{"tie_embeddings": false, "warmup_steps": 200, "schedule": "wsd"}
Each number is 500 + 40 x the weight over its row's rms, rounded and kept within 0 to 999. Layers, rows and columns count from 0. Numbers have three digits each. The size before them is the row's rms in percent of the matrix's.

# up: layer 3 MLP up, 1024x256, rms 0.158, rows 451-503, columns 128-255
# down: layer 3 MLP down (transposed), 1024x256, rms 0.082, rows 451-502, columns 128-255
up451 119:485444586400474457506513529519486503514536509524491531421537491512548554520500505451499466608526581443545503493500531443508529555469545536480618480441478499478497528518464453516517554400476547522510521496481517568526425505494482539448465464451435516528543542493505484539443409438568520479499560484480522458503588484483493498505476415494542480414469538473502539501471442515454411462512
down451 118:511509403526487572448528484460526544479507488495524538579500487529532490463432539510469508442498468595455578633510432560423476467561488470471472442485497479472498569507447465464446488507513492503459505523510453461469499488543540441538517541515481515488491487531489508487571499442455543489572453451534476515487478441534509474558510512555541508563544459516581431535513531457546608593480
up452 076:504526512479477425510494534529555548417464517572486403560518528488520459561525548571495432452519503515457552542507570519474466519496548498517519539521500531481562559554460466484491432453539511487563516537449550402462495555444526440524448557553536556469536482500533503515472487459447472553461553475562510471452449515501479465472415513544447543464455518451449499530500478565454483457439
down452 082:496462478520461503506504482563500493487506594556491469479533489419435491509515459491530523490500499496478464543513438454385502423510468524530520562525490496514507532565454449551404429363446518554477474527480508555530499478538527535524539485475498435528478414528414501496485535494514590578539557512476562515476506552504566488470542513495572463521516510479503507496432419540479442535523
up453 070:535561446516599549526561498533484456538444521516526438506537450448496493559478514497503510582478472541494540508473464501446456482594544449537517503532431532478538442495518493495502508556500546501536450499503489488560532490458472428395549488535515539474496507516529529494452560513519553466478526496488519502456433525497534494492563543431510482515463512471498609540400495559454549467513
down453 070:392563481506452542489541440501582478511465428510481540443505560475530542497404500469476491501519457519494500519571565441544512501516523503509606502518534529531508497485486533512525479485519493522482485478508467471509539480516517513468557490532484480498500504504458474463505476479515604463516556561556455438580475518511540531506513467542538436495466508449468506420484411513376455399546
up454 075:487465494476506444560548501514464549512541542584525418476463463486430509525405492508526491566513440469447481545468506508553494488503509495429551533570457507516533521503510517487503527545524524454583487526462593455498509461451480519587515507542422499441483427484524479532504470546511507516433481564440508464470500486560520415512546506510542482480485566494468519525558519577528520567522
down454 079:470454488452561483477478503490438489516435515546568409531540507501557510479513504549447455504618452555511456524485552536464562490474508470465577504581460489482565542449473519394495467516470515486471448497554517559491472540506564530530435516563506485510523389526509445522477446513508506461488578500471488482527549466484490491543516448494488490472520479537486528521507488484514511531532
up455 081:571531487510410485466530437486398572453552500487489526436465516541449519574441499578515450527527447471499507451485534469537527414499396525483509588545530569515484435491524562513541509497439514476512510424572521550406536422516519496537533548541425558511481538478499463447486527471441441489505473452509448528513451509477513571495523499524515475546459518515556537422517463509487513491499
down455 081:528502463586517500560472472483622467461458485504472549480505434472571490495552514443539546489471458512561495554544447526488546440482504428515508463511559478518435568495456467511489506472577506540529500498515479484550477553532514397522528487539557494508439440510475514500486535522503505487533501511471532417535510565520470460558526462445472567519505487490558460477508543522548508481469
up456 063:503537489533480562492563525517423476441518451494488447529534503552462505515499509523531365520502492545471511484540536535468513507544575505521500455545542556564576512453519500467490523461473503446490508492504557472513553556495484529582434482489555486520482500618553459563541494536508484474436439422488478521463445508448523577545452556513493526506470500512510469477546482536457517473426
down456 069:472417503519455460520475475555517495481515484537507565460582471462478509548532525547529460591433397491504480491492575488449526507513539518521555484596545437489482532516453493406500527478469529497464484528512564525507554459412461502524530495515448475466477514602546482459482465506490499482537546461472501491524490480383500554517469487496473528476476514566487458510516491496485529508492
up457 092:443513462509518527508510515511541429518519520375484464478497542491599480492566449520480489600486528451472540477488468527521512447484415500525503497421566444545521459485553460412452532463514455550470600545388497485526446470441456538504489533501450501494474496527445492480471591460443491509524537548517482462527509479498526522463515572507506475518478540576499497514517495411481467508465
down457 092:502417484481519497473468538527448535486493543482449530493420371518475538478511470505507497497536533555491535537536557540509537488462546553481415564541456552551485544523509512470458459516580513498589465433604475492495450527556492473505504472482480502528522492475541475490509448553525538474542519465568515520417510453488552549537528481563481602491483514450398509503504441511494552486460
up458 095:431544552521410456561424427480438565435496452447530506462543482510415562506490478461446442501471539401496534521528474519510495522474400558572544458546491515507555447479501502504513473513508530420512528473491401473543412508512487423477514566553482544529508488506490526486491485495459516442488484519483554569429513467460467530491512517576476581464554401529555460461478571553565503458508
down458 088:549480495510569542460556555537542411571481423549475481547477519552527444473531532509573531536491514535504513451475458461501505445483579419443516517469481493458506530507466498483492511490477505513468453521505543478446571555530489541549468466517561417480481485497505479551516526559481506513540539523510476482518475523524534446495468491472577472500451599435411544568522472467448487546482
up459 067:513443502544544500472547458485497505562470535472494542424496588452563515547474472452533543559520476525476540549473505483530432549493490482457498589498431488491449537515530475480551510576429485526494520501480450458498479554520552409484471502494471486483509516490516488447460512494510494537477518507465520525536511471432479522473468477524482476466470521469572543410462468445525485497510
down459 078:582444530550576483456604509432550517541439510493457524499491500456425547534543489434556517510498508503513519520465565474444457570545528558528514563441434543509472549565527472463540477536486478512507509512433391501497491460463482444462486541500496491508530612535482535532462533507552501528482532495436472503528499522476474495511496542498552459587477434526493515502465517431541553547537
up460 089:470468541578530458480543484454420479584525479542518551488447485464435478559510498515521391511553499543505507573498508472459557527522464436542540489461520432533488513528530529458488520484496550551535475507429524543457511536433464458509470451537546539513523462539502550543465614487506525485539448544422495519486448474503570523566417554525495490478510571460583513416506502542591460556580
down460 092:488436432478483451550467476511444497503554483493494466388515489500522567482524502553487513465505499489512520558571565508543507473475519551517475475434516538494453565481541538456437572484487457435540526468515567508438447467512572552510486534479498522491507449460466449497463501464499527497445515561605526554570469494460517458492555463492435497542536531485516488501487464497537488454517
up461 098:517520531524499571445473349488442516429525488469620534502474549526482517512427471537522508550567441494484542536478582510512479499549529453433487500486559529449541458483541507473492505486522516470515538524544494485470481474498426600502431518497472532522489458525508506541409531491497470503457505479482476435455556550530476514410494563526405436464448484478431482508460515578532518517453
down461 115:548492586562557496478478443544480530426529524481514518525514531540518517504463490460395512503467462513564558529541499448476505493444507494533520470516529524454485442475494495450506532513479551508516539516542461560496473516492480497501423508476500491517439547468485491511467493520481525503457535490459533556407477437487540489430495519555475441573463543527470592550491518416557488477452
up462 115:518544461494446473550449478543472589491425533566464505519526439459480513555558506472525511505541445513520495523488490515536529465473504510602446421448492542502536498497451462517474538468503499473527515470556538519480518478427473566438447492509468548525473549419498454487475439475486519536482518527518502448515515526503515488495517465552516451444500510459503502502510526516476478507500
down462 108:509444483484580472485451557547516535585506498484509518491515593526533556448518492560474440568472514479448563475542504521492482537499518457487478525481518494478461507545546510449513479552477446544446533569496461486517486537545540555504486528477524458530564479561427519486463456469496497545554446462492478548503489449419521516554515519474527503468491482560443465538472503523521512494500
up463 094:531479519502500549549475461505540485529526525537494483520442480464514490469517494464448460509538477461514449456559514522519484575554590461456510591513484568473461525547482403573519509509516470542534570565561530490448486469474553507508512486584479428599544506558514530531538490465538503533517545451516494476516462503506447469558547554507479495458496442455459463511521466538444465484497
down463 103:451490517483501505586552513477535502504520457485452508497470478597554481561459465502439469472434473467489492531519556444520508449599541484569517526519487533467447535460530485515450512508479443449483465538564463429482441501501510439506468469520497449494515592496515525492559524565501576455517493477507433505500489509448469491467412529505507514432537489540427470480466503513465492482450
up464 086:562520495471435561528509515491508528473509519466546457451518453495516489506448451515480505514416482499512517554506534536483453432562436526478470467491464539516494505536567469513529495443473457495439455506522539503571500465483482582453586494507530555537470486484505522507382518479460447562485509525489549500531501555457560507454490494530483501541428477552453482502490529583488444494478
down464 115:478515543566396534580543536508519501500524478476527433415593459534504490560478552534473509469396508554514500508503473542512518473512462497500482432447510437526515518519529471485529520452472444526397463597521488491528510535459468550420522529474552596525477516459473495444410506493498424472459544562498588523486549496473534434510473481510526450567473497538479500491524435482506429492464
up465 110:457537556459543508534464488572545445463502578455523485525415573529534445572458497470441596522489536507431572492477507559482487537437542564512456515544521517503470479474491473442486511504526515486508514483518435472463518458557535505497422479501521478472527461459468476432495469525454524516507520517455505496480533513463482527476489524534545503477456574473512567519565518526407521504545
down465 108:603459483601524421478471484370491514504487448468448490537540502537418525498470500579485417477479542493495513512520558480531532526519500506565498481489459472507477489506499446526552484487496472456518522540459511536471551551479475496510502439452493467562538535454408507517484544511523548524492488481526443504544549454460535474502495525491496497532495523461504523507473508490526499584454
up466 105:534499527547562503494472430537551535517513530533530484498432585553505429523444545501467542504481473450468503483518568527528481483464445511577517475498516424475470532478505502513498531492554541517506498496437555445506449456461453581482499479524517539531492532397448560493498522510521478524486527495496516492461512553512518551547515648502570485521468504535573444417515469525567503518492
down466 107:488539487436447454480478461530516448475590546421493582518504464461537519524483460575515486464516444498485521420478459526519590507507420507448485493502502492490555496501536542478504440637491466511545486418468561530566517533480525446447490487519443482462450467474506472508511535581510477545504440471551514573485499501429413475488560466511405502557497464449487556535555492546482472488477
up467 061:486469540508531517519526522555463484536440436510558491552499556539545493478509448515561503546493529532471496460447467460481497567512477516535565458489478515455519538508477514552531583462579594511500482463456422494527488483481496540491505432479502520604499495542506511436507407548485535469475463513481519542434502473499438512535479413516496540456475512447484523480533513398550464516533
down467 071:453544487497565428498522494440520522520507427499587473524511534549490576413520510565488465552460616455486480541482541497492584567467429506492515518527446542556529490452497492565468557498565485511410512417454449489477481476540505525489446498478506498472491555456504530479457397511536536544475513507493499481561510556497502582517482456521541535466494534485468489506484521512536516549486
up468 111:535534537495489431438481507497506546503514480452457512516565461528497518548524473436561474528507473530567477530478512394514448623527562480568510452469479457533494501451487462497508514402471459477528559445534522462408471496481490549477445510549511535456529534512424547556571491387528547480487516482519520425490485479502498474470537452524462490563434485532569554535527565542490523497502
down468 129:440541510548496540507460488486568529506494476476421491485519475501463471423468430518598517511480486475566424565461564484513482485477507516394547541497516494518527533450516496509459474500521481505441492488517499459483447485483438581488499534487500500518506527487494510574479434425505562486494596496486502457531497531487514477423537556544475465548554524488524522508547553494512474453500
up469 088:477456474496521524520471457540452499577521520484424486523509550412453468597415439468541559540462468517492497517502510454428515457503501485441525512541522545485476419599506502511535594499492488481516498447470487558545456507572572477491543413488506497492499522511523430505420513491554441491478556553512435461479545494471511570461481519507530501494485520484501515504543518521457525521502
down469 081:518517518558522484510510524489548463432480474511545483500480448567488466479537519590459468483565533524484443540507459530573449484452478515578529503450535541440541542396478468509454434488521541441513505534480531452485473499490417461468476571554497571527482508495552536463594488533498554476524451496503504539551460476490507473524527485519488535477504489518513534509463485557526466493511
up470 114:510496497506543471493459536517562423477395570457501504447523463551556515554442571439478493458487486507526495508440489454490498466526527467524487514470444463519473564496528519443523471482524434437454566502510509465573534497539509566508506491533560471524481499436487549562452479475472526477573519457566469471424507508481541524513561529509466425518545550530506522530465430513484420600500
down470 101:465472516503463522514515486506408556570559498556456500526497575441479488438568453569517483513519462538491521487488511522499517552483489455528541498497512498486536485483467449476543534537469586583523375475520479522447455511484539407481461514534496497477516457605490515477498508557527510477491528527448522511587517501519466488488408447483516581492488454422552455497524506481535524458478
up471 095:490473483484517507444502472515435507468483545431514610546557546548529541528409518496464493427458531475518453488492577485470492512458493459538485532512587511510388531592430517480561530485533502442513509474489453442479443523548405507506529521490472502550510538508498499521506457537454484389509515526482542484489573518562432542454521506488515531490495491478566453507499474560552551495459
down471 091:489467505495486429509562501480525514544508493561476421461461504483508474496544507497545554511512456544474539559484477489544503511478463555534552431437428487451513456468489523539449496467467468526525455541498511496473479524386539466508465507532539523513513467513505489537457552451515549585484469523508453516531465484493573520529458540539533453593543525520441541485503568386520450553531
up472 100:543559545553517513498531400571464539539523428517475454469405586568531446460492534460447504550565460461497532414484483511460535519479468496511499486478469473421600527486541424488510470505513486469506443473571485450540478506552460470526447444509535512549535462465538512484554472569497519496529514483394505519427502585482490500536460572519531489528512545523472411490518425482559498455510
down472 091:537428527389518479560523547476558515441490513513496536490577367465509548476550504505527487509468529455507476541491494489502522498489498487479521514515554528510469493539484500495466485504512469509520579534555517532449491460464472494510536508485429466438459531505461494509467502442503463528480445513549514534537488448525463399469533474532459568487452480472512573492459560528457472509468
up473 102:479544527486462484550511527442491438431500455462510382548539608487551487481467522501480497463484530558407520505470520479419400479482566517481467488543474492524500553535508505534558501502501510441510478471526503463542480601491542464528493633549513552524466493499544495556471487511480492472538496474451495495478500541549514482460492502470442518555425502467529477515551495543476555515468
down473 102:545450545528540517463460531483530545528476616507542505460493431488486484523491512430551495584486530497512458507508492474546513534582449520468523492493492497493504470471530502554558480508451517600410472485457491470464541422485494570470443441459497467523542532532450549456498430427526520526519530485503519488520509454451524511481518533447542469445490541489488536471496478454521464560542
up474 093:498537381474527538517426526516464456543451518536574477479454491526527456520456460493469529575511507487536395470498561469472501546449548520489425462520477593488520507490526438510470480510596506477557549504532490482416518523537513479536487457460507508537486497511478503456533511537481505515567523560493464562446481407513457516429513518445504515553517505497490444539463495466460464491454
down474 092:469508494534473466492507461455496501459551464515538554470555515509506531488576513476502476493467483491529542517535523400483502487504463490550538449463485470537545521514544564525541516548533474540419482502445502466538441464501418467539473485504519472489523509470497529546440477404466555476462500506432483598495568533453565452435521515530536548482461556485509387547558490517496523532476
up475 112:451515565497524470535467462461484483499507437511513526479496563484533540481530495512491519488542524531556538512480463508588487508486496470471467437438501538459528509528560493452536541454528558517508528497529494476586562562534529445535522547465488518502536505567517475508478528571457518470549558404503553477551493425419512526529480473556489533483492536521428454516475512465451527545515
down475 097:512560443497501459433552499545520520514475548509438513512479450479458469479447508507546511482487470504395507508548497496421561453525461501500541515534451466498463500460477526515512507536530443503464494497470458517464469448449470574468496447539528497480481528463508542459558508450538493481483482579480448505461485582544505463440510522410558531542521436516557541466531514544506473453508
up476 089:481487426569557497472496468564483482513484541417504417525565542504517519442480562551501495490516514469472484537524512500540485494530470369481513548532498501510488553549459471521583480517574472480390511475558496516438540552435507500524453475463486496451503508514436507551478454516423487461509574523452490547477518472523476457485499478480468460470470555494522425576448479513504502534465
down476 103:537512546539486533531563504482463533502473508447536465580580497564474503443562534523510512494505513504494545517529475506606411511506443421551450535523528513560520477502422493516511504477508476563508509536558513607432496494429458492529485460523522493530489534517457489466428606501439498522473546516412466537460498481537498469457563512466427484459555552484505471509431521502581451505518
up477 108:507483576487518418536543506554485463451500445456479508468430482576484543452532470508529557418524484538496504572490507512521549515413517618527525466487567520457541507570528443554463521465495495470458475504422554498484433499517509529462479499543520526525444420516497486543533498506500549465564579506458516536469589474484571373472539547472483490472450485545496472471523581498573486451533
down477 091:497511423535478577387489476478538513552450554539506509528538477405529466546515484451454444555510551473513529403467491491486493475601497407484440540522458476523420511519516552418537499539495531563548513485531507472483537524518459498537532487460430460440514575482461510487455555507503403543459444493515497479534449504497477517516497467514515550512585528466455501575479442529429468562454
up478 098:514560465520498502496449498496557545431430502489551462625440523582504511491491452512583550548527497508511494526501500495571532513563483503540582532562506560458470500488523542552491593527494514503457506530550440474592459472437532615409474460502454446536504495505469562480484416497475481484494496516533511532439498474474535573516555571464498473424477481435485474465494518494513508524497
down478 110:531474509512426563490528514487514475488538486521491469563513508535588546495460516440567531471522509482482585437492474511551480484493493519514506530492489500449462513510482496527499523401471495485447503473569476451589484499489472606462415441436521518527546497481508547406443487507463455518476498472559548495417542460501483520498546569477520473499505448553531446477571559588512505477542
up479 095:473487517495537412479490469522455551535558488563541498449461479499498510541548437505479535512499485528519547520407549451472463475519500489477518488491508470514459465441510587512533473495508514505584484521515483528479444535523569483464537555507513484481536545549536479550459485536520454538446475503408534446563498542466544527485461452465550545496424532446516564531492555449418535466535
down479 103:516497525509560430490502474473435510554543468565461569437428434459500469509517411506534507502483471544487522464507465469510551456551546515489432414498488467489488504586482589538499465535529495456509551571525501500501487541525517572511546494555483493498532544527554542532487372465468442582491523511453511465541510535517475450496456539525543520579487435490498504535497473491384535543517
up480 101:529504470513548471500524539439512565537558471565533456504505596492518512484441503505486478551433523483471469525480515523564531484500543487471488521515484482494492496483452487519505453482542462471456445521495490498446489496491555489460531470489535509499537470546526513516507555543550503533515535589466538475496560521539416481481501459518550449475510433486556439478520527560499416572496
down480 115:511454457494502552419470508513520437460493424553462434430505505458474568475465559486520481538451486466525468529543453516488533508478578476496490490554509478469476458504484476493458490491568554428426450466538533525529417452485464515444495562496529502567537563595517450560415516478547463494519459491509552471525510524566516458454528539531546426501509483488529455490459494470440472575487
up481 111:462474546440487547435418490509530466514533436528519470464516453461514466465488494402511514519528494418533486491559559461555529531526553547496497464435464593496462484523488464539452512505506497448498532503530526441533494517486477591502527530516487500521528482471505511459454504491528482532469549502469506487565544563541533447552478466548542460462481460561452536480510567503556507488554
down481 111:491521488564536489591567477527478513472511584442515526496467590566525521499456524611502482460474521563518475473482436506447477498456426470509436504547508435557535502495501543506499491518509502557477460526486515505519496536527515416510485516459483498507504482532504478529524512574474464486531441537537485513443487431457469542506532496436486533545523521520542504515500472450478477507402
up482 080:514500373556463497559460513497548527541498491473464596462512587493484484553536516493524431415520517503487475544533490590551533551453516450478408516524552522522551462522563472447520485490588467558479448531425550509542518429437561550529482454493582514562540490535459543517577531535445529490468475457477505444453429494543512531521425497468493459518446505519510438434506437540529569505512
down482 077:492479570503510503520522507486443451488512506481551382473498403521520501465463503510504543569435462568445560502442552416415498443533494479436504553466555495498444581493497498525474467527446489447550554441485508485473491529531452461510533492526437507485507495506546492450461459467528434576524514535516486478544524508432450531499619548471482531482575480485500509542453520534469461503488
up483 114:455420495491447543470473440473498553412555478501506494519398495559520536458449519503504522509522504477507514498520552500535447518462534521534473462524449547506560470462459482445562495529437569487482532461509464484462421563476492489540425478525525567524522483487456544478519519513424536479448507569496515473473541526501505495505514552579506534537485491507551503482495462531507539485438
down483 121:434513488513484540604537531565508526468465518506439540461469598508554415493458499534474506499510510510532476515511549526534436492502517552519477503525449598498508528491475446473534456467489539443477496453478506446445510540500518469465475485581450484512561530596518527488565530456467606567478452539473493497514466529494435527484543504510455498508470542466504512459453537508410482490444
up484 098:466565520558494538560404554532549538529477492459530493524450569523569440550549477496540536488412522420558479499444487513477476465525432526509500415559487516462487452431530516499491552558524479496485530472474497533449494469441494494514453522511472498496522543433498490524506504535419563491508494477494498581512445523514481540435479532542488507584499466482561541438563527437527511417494
down484 096:620399469503485434490551425442498489487528537453506451504532471525543521462493518465467432506522487549481590470475445543458492583477561527496526555539501544555528529566498418535535511428462503493552484455532449410517489504539553530599554456515540504514466437572484494501525549502515471477468469572502434435528592467500498433476533531488540455482458543514542484496457588569468492545479
up485 085:494441555556532463492497484501434485499532487502464495525446491555514432458442510480578505578441448551555501495528554510471525443573513483436505564521469502476515489497447441544550523532514517509449476454502557476487561506562534498504437430489509556494492439505436507466554441505477423495579469436467431543511575451521521516525443553473517576601504449460546426518473485483478465551509
down485 102:468459453580503495467543536541474480522528475495577464443508508534534452464468481483558508519555491529589498523495423545504469467531465476489505509459497497432467431550554519468446547557523451476377495465505574537560580509530484501483438487479570540407569531472454469497488458495415519480552460488521538534535535531558510446478511521515494537589529432475476524521510537523446512523502
up486 080:452516442392506533538535475449556468460516592550511504445527544515587497523529487431564584464473488527477503435509469500561502525492474470502456537469500505467444580443516471498459504490541485557479543545550524519477504512564496522530539546447498516498496439496555546543484494518514517495508574574505519491516566507435568552547490437464539540512410497574469427584492500484485502470470
down486 085:502469513547558563492460453486471506510486500500555518431501545540564441506468549445546510432500548498460516503502509527472536554553596467456500486499498522476521501498500533463528444444476474579524503556503487576514501482514594414558496510497480552518473402444435503492461495496476493462456498489463502447535538479453509480579534514479481533453501490509552415569441476489507475464543
up487 094:510471507510507560512479493467538530498539541494517519591488484499497478518581425572531436528418588478492516467521426484546546454461513557564514457526517502458448539520485443495386485519491589482485571442533491497485561485483546523457440475520479559508565595552413558448501488522495514519500511493544524528469489421502475497508465491459491518516540452511487538544468500496425539463483
down487 104:508430545477531575456443509507530491475511566541431505498527475504440438455526470526536517500475572491432484581493495488490551496524600468592506505455552547485476450415455448544466530505516473463473534453425447510454467443489624542531456492457540470486477527513453530384498493544466482478485485506480491539462489528517443541520469504524574569495472447448495525529524521531436528529480
up488 119:654490516474527470502514520505591521519458510523506500548452458548478514439516497468544520492458535570507505514493495466493469472532497492494481417505520397523476485497500496500566549460535517482492452492520522497520518542472465540485509481513507458489491496451467478526508475500480480437485496471505522537521487436449538502547533462549580464522535464518488410544529460452563470569443
down488 110:437545453504470542494463515528415469500528498423512479459503528494545542498470459504512491445528495453526477460509539521523533576479502504537471524494459603466538509530493495552407485480471515493480503470504486451446502472550506445485498584459564558500494449540478527474478574523511457506528498551530449479451467456528458509490457518495462526493471534459470546489447518594491553473521
up489 103:515501503510547548499471556524531453431483571562509458540450530520506525393400542509529574419506485490507503487466472514442458446471490548479492604493500551531479505439438550487503501532473504488578487536507511455559508474515466473509493495523474501531516530532526478509441531541534563539456405565480488469510508465576549436492517554462426504521527482481503509459491486428504493581572
down489 096:488510516453455483532548462470527533528540425474470507459556491453564477567511462531458437511514502539490529515543459479523558509475508515523431382503495473524428528530553509497485584520498487505489522521471483470504481551481520522514577524445462516433516487497465486481510472472410418514537546490496560484427450542461421589560546486471554511544532464571528467484445546544513539456517
up490 081:504505473506492471475516502500502505540500526390544520559525500536502512516471526523491519520494527513518503465477443460486461486459514477529432523524523378468518462533482446516555526503533417444492484415533484518489494534479575503501540581480555569487512525493475513491480495489502486409533425526464501438377498468503544528471476566496456527479521498525510399579462435549430540522422
down490 091:556501531503471514514521506476485421538453465379539441461467538547446517497490504529470453483519571495507481497537470475461489526445516513541460505435549421494461460542528528524529556502547500553599493413469543513473496509493589525485503526488528426527505455444495474507456508488497505510472462510533484542462430516466509476431503542504491455540552483500377451506506388541459522457471
up491 102:495547494569472531538454557516534496477506414552480512562474558495471495515490481490495550569490518541478484434503517450501462496549483610543551513549588505449461472532541524457469485504459505533587548550520401477519491552554518456480466503493470450530411566576489508438512525527473497504552472557454507523447492524435512517545483510543418549474483463488531602477465508456494463553530
down491 113:519488447568488553443421491423573601452527540473499486549505518493479464507524491527502504533508540466502579523467505496488467542537548512473514487506562509495551454541519444528519479467547498492455513492556460552592548511456461488521510511436440464531520457539595437436528427500583513447545450469521413506507518489413461412547471511611454501503508573441521518514500480517563463487446
up492 100:513497505459495536539489516480533515520451554515509513493468526486556561484417528517526530472545582527485431484481415457514514454471521552490493527493547518487458484461512514514500472495608448442465498481459495470516538566556471507514467462514513505566520506481551543486515434604477535455517558533576533542536451579448473473503462515504428493504544498591443522575510479442448504547564
down492 106:511509511433522531485436505433535525491539486483480473467449393538529439545544548479500472545523437517510479430493529485514512536520490508574482504465444495528560461510583569452463508498440511521427564539512524472469546513461615547476511548491529464501461472481510509540545541493485482477487495481480438510496507419540534560476520506478531530504448448433433468519438474444509547468552
up493 089:524485513470504497540518453459510492479487509501482448568387516526527488506511551526410558494555494608564553504416551473530522512486498518511454453467491425523547534508511484517543497488528540432502455451463507472497480507453490486527532519508463481532514475493442506498513473504634553533505509511366430523492530551469440485527479528429454524553528523465509488514546557464529524414415
down493 098:497586575510451543425447561623508514531499451511433502495473541521553438455440455539503565504447500499557492428505499454476501494520574552410475569462466460445463565532444456568476565492485486527484521433440497502568538477507469500493543545581462504517472495477427495578463484504520526453436443433528478583542416524519425464508460496516462456534487521564533416545479435436530489507467
up494 123:482506477424464490525515499499474516520560488459516584441539535480523515490486481482548501436507431555518541527489502464475489451527480549538568530508513494551496580521545549507501517545576474569570453511552506496532428548495458489487563512519540529477472487517472556497534515441479460512488426421472487492477453597479480475543508434502531488514477486455440488467472479461464560443466
down494 105:497496572592521503453475516479470478452459546477459445463500470590470496475486479522463539528537581464451496470517417491502496552434533499472444548474530500500559469505481449532492446464418503437407547547437514517446577550505558457481419484484453473524544531454510459476505531542519510514458533544568493507547527418412540519474507490507488488493529533450604502470546490504518432579565
up495 088:500568454548487408491473606542542503529454534488480483471469507456565476478516495524539456475462527550524441467490470533497443428502470496540560529486505544506485552504466470475518472489538526484480572544531567605489504474511424527487492498494516553573496603472510459465502537486479491510510496552454494543547416548539531522443532525497459502453487458524520493495446505435554504510577
down495 091:508500483482460496487494438559504473496483420495524546509475507563431530524455448524580483518462547557457471497543498541468505481466562527493584444559508469534457533506576443512526467480450490495563434442501450484526540532549521524552524466546496584487526480447468447519431482495472492468492520536463534483436454460497484497493458634493550582508525451504530498468489524495535453465505
up496 102:464466539423536569476441499523488505468525497556512463484456442529446454506497550506526500518565419412511498520486517496596545545492493539481492497518527482565460500447533514445502526466447442420455564493532522486506498460470479557525483494505499495502497499477575503509526438454519517439551581566456484489484537474576489513518554478525493458497490445472433461524466494453460499468493
down496 112:582444520525540471483499470568516481484452552523472495495478466453499468455513512526423492507532531428516528549473472525516518498528408519516521531495501487528441502390502524510529478607440506507400521479578562478533547523454478489529474441492569548526596513495527461571470467448550463516499537493487559449461543490466554501524473479478492473598466561513428512472487433481569414500477
up497 082:506502551542495459457542459566551484560500535518417554472466559516593473437469571454496518469471441473535494556562480463518381445523441493497451462522448424501472493483513483453526549524494512498450479488544458556508570497527530432515531498469523485564490505481600529484481479587527463475527557491445526506511409493444539535545504428498509445544458506533530433489554467477591487485512
down497 087:514504530490508517551461434494476485536437495476546557476521429507433449454520433617515563551497524517474503541426491482450562479489588513480427506493414524478515510509525456512541482486526466522580531494533487524497504522479449533410563471531503380465577555508452511572500509492470486538542488500498521484474588524455464486516479559470554498544485443554542418513553443471463562485488
up498 094:513457492477540517468413497512554528507483541456437524464486537524531533477524509521436412526496364439539489526484530484501542472513445497481541533557398594461486527516479486532512480505521473493509480412437479496547522497421506594527448596497475558425466516541459504537458500444516462506508465550467457505504437561484548541490496469498501505440505544409486501464510493616508563490435
down498 096:527510530494504476523494419493546440560492527536519478477490565517599596505463535525527551543526550518569540489477503510502464470542513548454600465503535501525500498465540505440487432498472504501522485496447548512535493453497541467569471460489505425509505502473504561526470546549571610526540462495510559466529485524483511520571489394494497438508487459634503509551557416536543504493484
up499 123:562511500533522474500456487535487471516438562492477506479482505479509467476478517514437473522470478579544451516554471478527568544458550445494461520522482488501484476509472421477511496484575453463535510484505565469596502541465461462430540545482548502449461558511526544560533553430461477503506423512453460479460484455566539505442508556498436463493479493501537385523485539548510477540517
down499 110:439513465440471514551516495472518499464556437449521531511503501529498478491517460502542507517524508422477587502475579500499531485546463504487486437421506495506519510527538547518434565477451555563483472511513442511508501452521502494521459467570503478563523476484399472404450472534529473506493569499559562538526506494437431511533495414464545540495542483458498553464588514495538512457502
up500 123:505536526460541526504526426506518574491517468424518501469537518491489505440431465495580476514576578538491502420493449472553463465446489472455497534464539527517439521452460497494537514442478510565512428411525520518558521538528519507546481488480539579388589490526442433507527505542512509540497450556475481503527418500474507495534486528538472524520465488548512553538479468447521489484539
down500 106:492470485543442482533469547524495487461508511590485511481490540527521512575562538543442523496448425505459509561530506465491519502546527476553512509525452500504530464538548510495451515508520489464506542533497499517455505465508521498461493506510490515616442516418609536462473494480501460375539567472550471509447515516500474511446541454467525492489503537460502460472504563549465470484508
up501 077:497435495491548562500450474516528455499461481494536445534520432523470493531497482500530490510494472500468511455610513525485452508570467508515537439556479416489563554547474495441488543475514474538483468512465437397464522450470517519458569447532523493449491477509452542514507478471529467417542544517468456480511510507471564592534481504605491515476455534504539459510484462449472454516508
down501 083:484502524538520486445429526439609485501474586520544599499456533472502517474536538488561520497497545516563450506448417505524560516587522493542526430435480468526509484531481464530466557412525492456425540516485501425519520471545425505478524476531559526508499465471473476538522455480493571516532429466464504533510442552540526497547509451511542545445499529501528505481497482482490492524523
up502 118:481525552570432514585435499518502451419559518586543466442505481467493510505504452428575504537530500493522601550529542509518521536493538486498535551502506460490522434470471437519514527452486507475462581472581548453443466491505520561534520533486472543425581468495523440507499499441541526538487514500524431410452468518517440485510515493546494466529590521480453515468467502505490461576549
down502 109:546471446464514478443552517527527535628497503436484544576493495548451507476507540574443487468484465581513419468460433484449506443539463457561471461459524522461524540463505570476466495508530482497489441538423486520557527513511445437529500518473515472559439504525444556546523461540464445491486491517468588579601473490500561553487508570515498507497454506500532451576502545437512485474468
up503 114:454538497538493458528462483490472469430554564524544485510593478606560456523522556511519497518459546463446493484450481395499492467488553501389510492534533476444479492603546465532501534453469495484524497561471536486504490437464551506467473431485518503507488459602513442577519516494567490528557488508557528462490491456483410534558492469510478535496492563438474511401505512497493507525512